config = dict(
    n_layer=17,
    d_model=128,
    n_head=4,
    n_kv_head=4,
    head_dim=32,
    d_mlp=384,
    vocab_size=622,
    activation='relu',
    norm='layernorm',
    norm_place='pre',
    norm_eps=1e-05,
    positions='learned',
    qk_norm=False,
    attn_scale=0.177,
    bias='all',
    tie_embeddings=True,
    parallel_block=True,
    init='normal',
    init_std_qkv=0.0442,
    init_std_o=0.00756,
    init_std_up=0.0442,
    init_std_down=0.00756,
    optimizer='cautious_adamw',
    lr=0.00189,
    lr_mult_qkv=0.4,
    beta1=0.9,
    beta2=0.98,
    lr_head=0.00877,
    warmup_steps=432,
    schedule='wsd',
    decay_fraction=1.0,
    decay_shape='pow',
    final_lr_fraction=0.0,
    batch_tokens=[16384, 32768, 49152],
    seq_len=256,
    doc_mask=True,
    train_tokens=158600000,
    steps=5432,
    dataset='wikipedia_en',
)
Each number is 128 + 24 x the weight over the matrix's rms, rounded and kept within 0 to 255. Layers, rows and columns count from 0. Numbers have three digits each.

# v: layer 12 attention value, 128x128, rms 0.0408, rows 41-60, columns 64-127
# o: layer 12 attention output (transposed), 128x128, rms 0.0765, rows 41-60, columns 64-127
v41:161100076140134117104136141130143143115117141143126128122112129138060133127131114110146134113123131132110136145118100149145153140135138155148102106145141120121131168133111113109156159133133127
o41:116134139140141108139150125123132137121095146123136117138137131135149154141137152157112123126120158130136148122112135093137138127139163123138146109132106130130126097125132136161127111132125155
v42:109159120106131130129113127101120091125114152138135128126129120144141150136129147124135126135147136148116159109161113143147129161125149125160136108114104143115146132097150150116083119143100146
o42:106088134129114100115110131118130150138116121151146143150152123105123117117117121122101102126144139142149130141126149135138124118101126142146145153126140107175128171123116131121159137101106121
v43:138158122085129111141147127113111143104131137103134129116134089149104158145102135163135103154157087106102094160146149131125120121107133138127101145112116111120104156131146134083133108131108109
o43:134123114139111117121118130124145103125141115162120134097129134115133119119159107122121145109126136125115117145118119133100152133138124137145123132144124127108139126113129121137122145132157141
v44:140111143131122119141131120117107160122129119091137119127148139169140126136129126162151141135152097147108117157111107146135168142169151122102098122116105139106082114102127132144129116113137125
o44:135122144107131138082131117112136116087132135138132136144102129126128134126117134113141117140121130097142157097110158140118090128134119144154115114133140126109152111127148121124128142120123145
v45:149151127137149149162140139151104114143150132132103139127105148126139114127119153137141159137122125121122152099121129123164120127132109107140109106117134120151120105145124136111124140104128117
o45:152137133142133134115143116132139142113143157115143128137135117155115112151110106111120122095115119145125106133117142100105137126119135110109118152113123163119115142153115105153142107158132133
v46:125107113113153124145132161139145132130115114167151130129090128106126166114128129143157142137129113100141129159115108162159153149143160137144121119110155089114153138124134125113134115092096130
o46:139106144117137117112112105105119150117119134100137160149162143127155116124074144137135126094125122134133110132141169122122100124107098146144105110134120157103121147152107101154106141141142141
v47:151095154115146134132118144126111152117114165145095104150096143147097145161117136129155122149146136116126134103117112138141125134126142162151129135109095125153148105142145140161156145116157110
o47:121112122136120137126114144087125089134113118135149113101134134156135147110124125170138123154111093126085123118146140146151143134119093084112117134174124136117121097139119112144107138141132147
v48:135156157143132121183120149146128136151098145124106122129103118145121117128144125130171147103131086105098140171152110136121149093081119144129128136132144171113137133148099151101137136121141119
o48:139106118112115134114156112120110123123143129144145125098135143133139133115125142160143123135114135153129153122150119115124119129136143101105092162160117124131146085125104079148109116144144109
v49:122140150133090123136148132097102110121075118171140116135125098109117121122133141124118111137139106149118124121156163126140149125111104135101123125116123126109105153115107102115082147106134157
o49:133114131105130126133121137140128127128150139131136118107121148136083178139123133130134157140120137121136133129110097128102114141142137103144123143134110140109129088139123121139156136111147127
v50:145102112087117092146143133128131104127143148126109133131146156140101117134123134118149159117153128116134143146155103133140080110097115117144126106150106161136101136110130140152137121129143095
o50:115135119176128160117095140109164105122103106125146144114121097110154096145103109112152138131102122146094125101133135156159139133116127119133127156126120108187093125138108107109111140109116133
v51:147098153113154153133119125103143158107137148123138096108111121118104104131098140109099140108097144123121155136112131164150123098136107125100175139118090134137107141117118133128103129145104142
o51:107149112126117136162146138141148119125115134121131150123127098126125127125125108134142125107141128141086091110130118124129128124130121138146136130101133112112112138136136126122122159130137127
v52:128123102109089132158122157109122128092121127131132170159104112157130139113127138141131132158135088143108141142110136122128116127127136134116114125148123113131162113104133146121106141145165131
o52:124129142124128110122149121132115121164126114137135123138138165129104125105124107142123104117107154101110109126136105137114105127137117082155142141125138144137112143116161098128133129131134146
v53:121122141154100101088121131151127122143147141101118142127130121176126149137132130131118104096141111166143124107157132120084132171123136111162143105129151119143136148152111123150147119151082135
o53:102154079121124124125134134140106150100121115153149106146156112109120079116149132112124135132136133119144138126106124130153140109136160107114157114124139141137145136120119139137137133127160113
v54:140111108102151138161154114131148138133128105167133115128132091103125129149118151118119125113096157142138092129103153133128131116149133097148176127120152103160112095130144129115144115129116147
o54:118121144134134120166124132156135141145111151100144143146115151118135125119102127117132124103143127110133125130125161138109112118125124159124121127106106126112128148123155160134120151124098124
v55:121150114112112118175146141129103122093134141142157135130098103123095083147144131117131157132132145140129140113138125126113104156123117115136150119147081126138108178168128123167148137146142096
o55:118125148143128119131133131128163124157120116119122133108122138124135133109105116116129133131094106107095130119119149158125133111113098117127130157137118132103110098116147136118126145112120144
v56:129113144102138150091149169143132126150147157139118110129146099115146147127125132127091087137139073142112131158123110125122118135156116136155114101145121150151129153121149122146133130097128108
o56:130117109142126131135106130087133127144078114133137155134145125115161083114111111136118160125116159117131130117136156135132158130117134123126119146108138103101121160112123142114101125129094145
v57:101093142066127149156103145102127110132132130121109111100114105139113113118116117139166126115146130149135115136129135132096098120148103109133129103103116152150124113084141093097150146156108118
o57:144130119133129104120126121137164125123121143132136140125120143126151126111133132105100129140119109129145146120132165143129140143108147155138110143108131106125127152134145152153122141109115135
v58:123132147120144129144094151135096108120140119149128119126137119142127175117092104148148124154142092107128163140149127143114120122110141120122126103110107118108125144114157107119145120116123151
o58:113090125136128140120124120108156135113129110126134153136119155109164119126115130122151101134110140137151101142138138136135113148125106155113101122136159109152128137123123107110141135133151111
v59:127119155128129145104151138120134107195150110127110111117151121141141129140110137109125124159143109121151114132177151165124125129109148083154148141110131132117163118112158126149138125137129144
o59:121124120144144122135095125126139148107130116106129122152116151104118118132147108129104127111148137133130128125109152100132112125113154155139133111123157110139136147124142158126122109107105130
v60:147091102078103117099139144119117104135167143132110127119113084176133147132153105121119125122119135112130137107148121139140125109126090139133138131133093156125094107148161125143126163121152112
o60:134150119141143126128137176126139128118112118119152117125134136141147131125130132090136142117118112097109129126102139143128139131157130073129118146135148130135136124105105137112175136115152120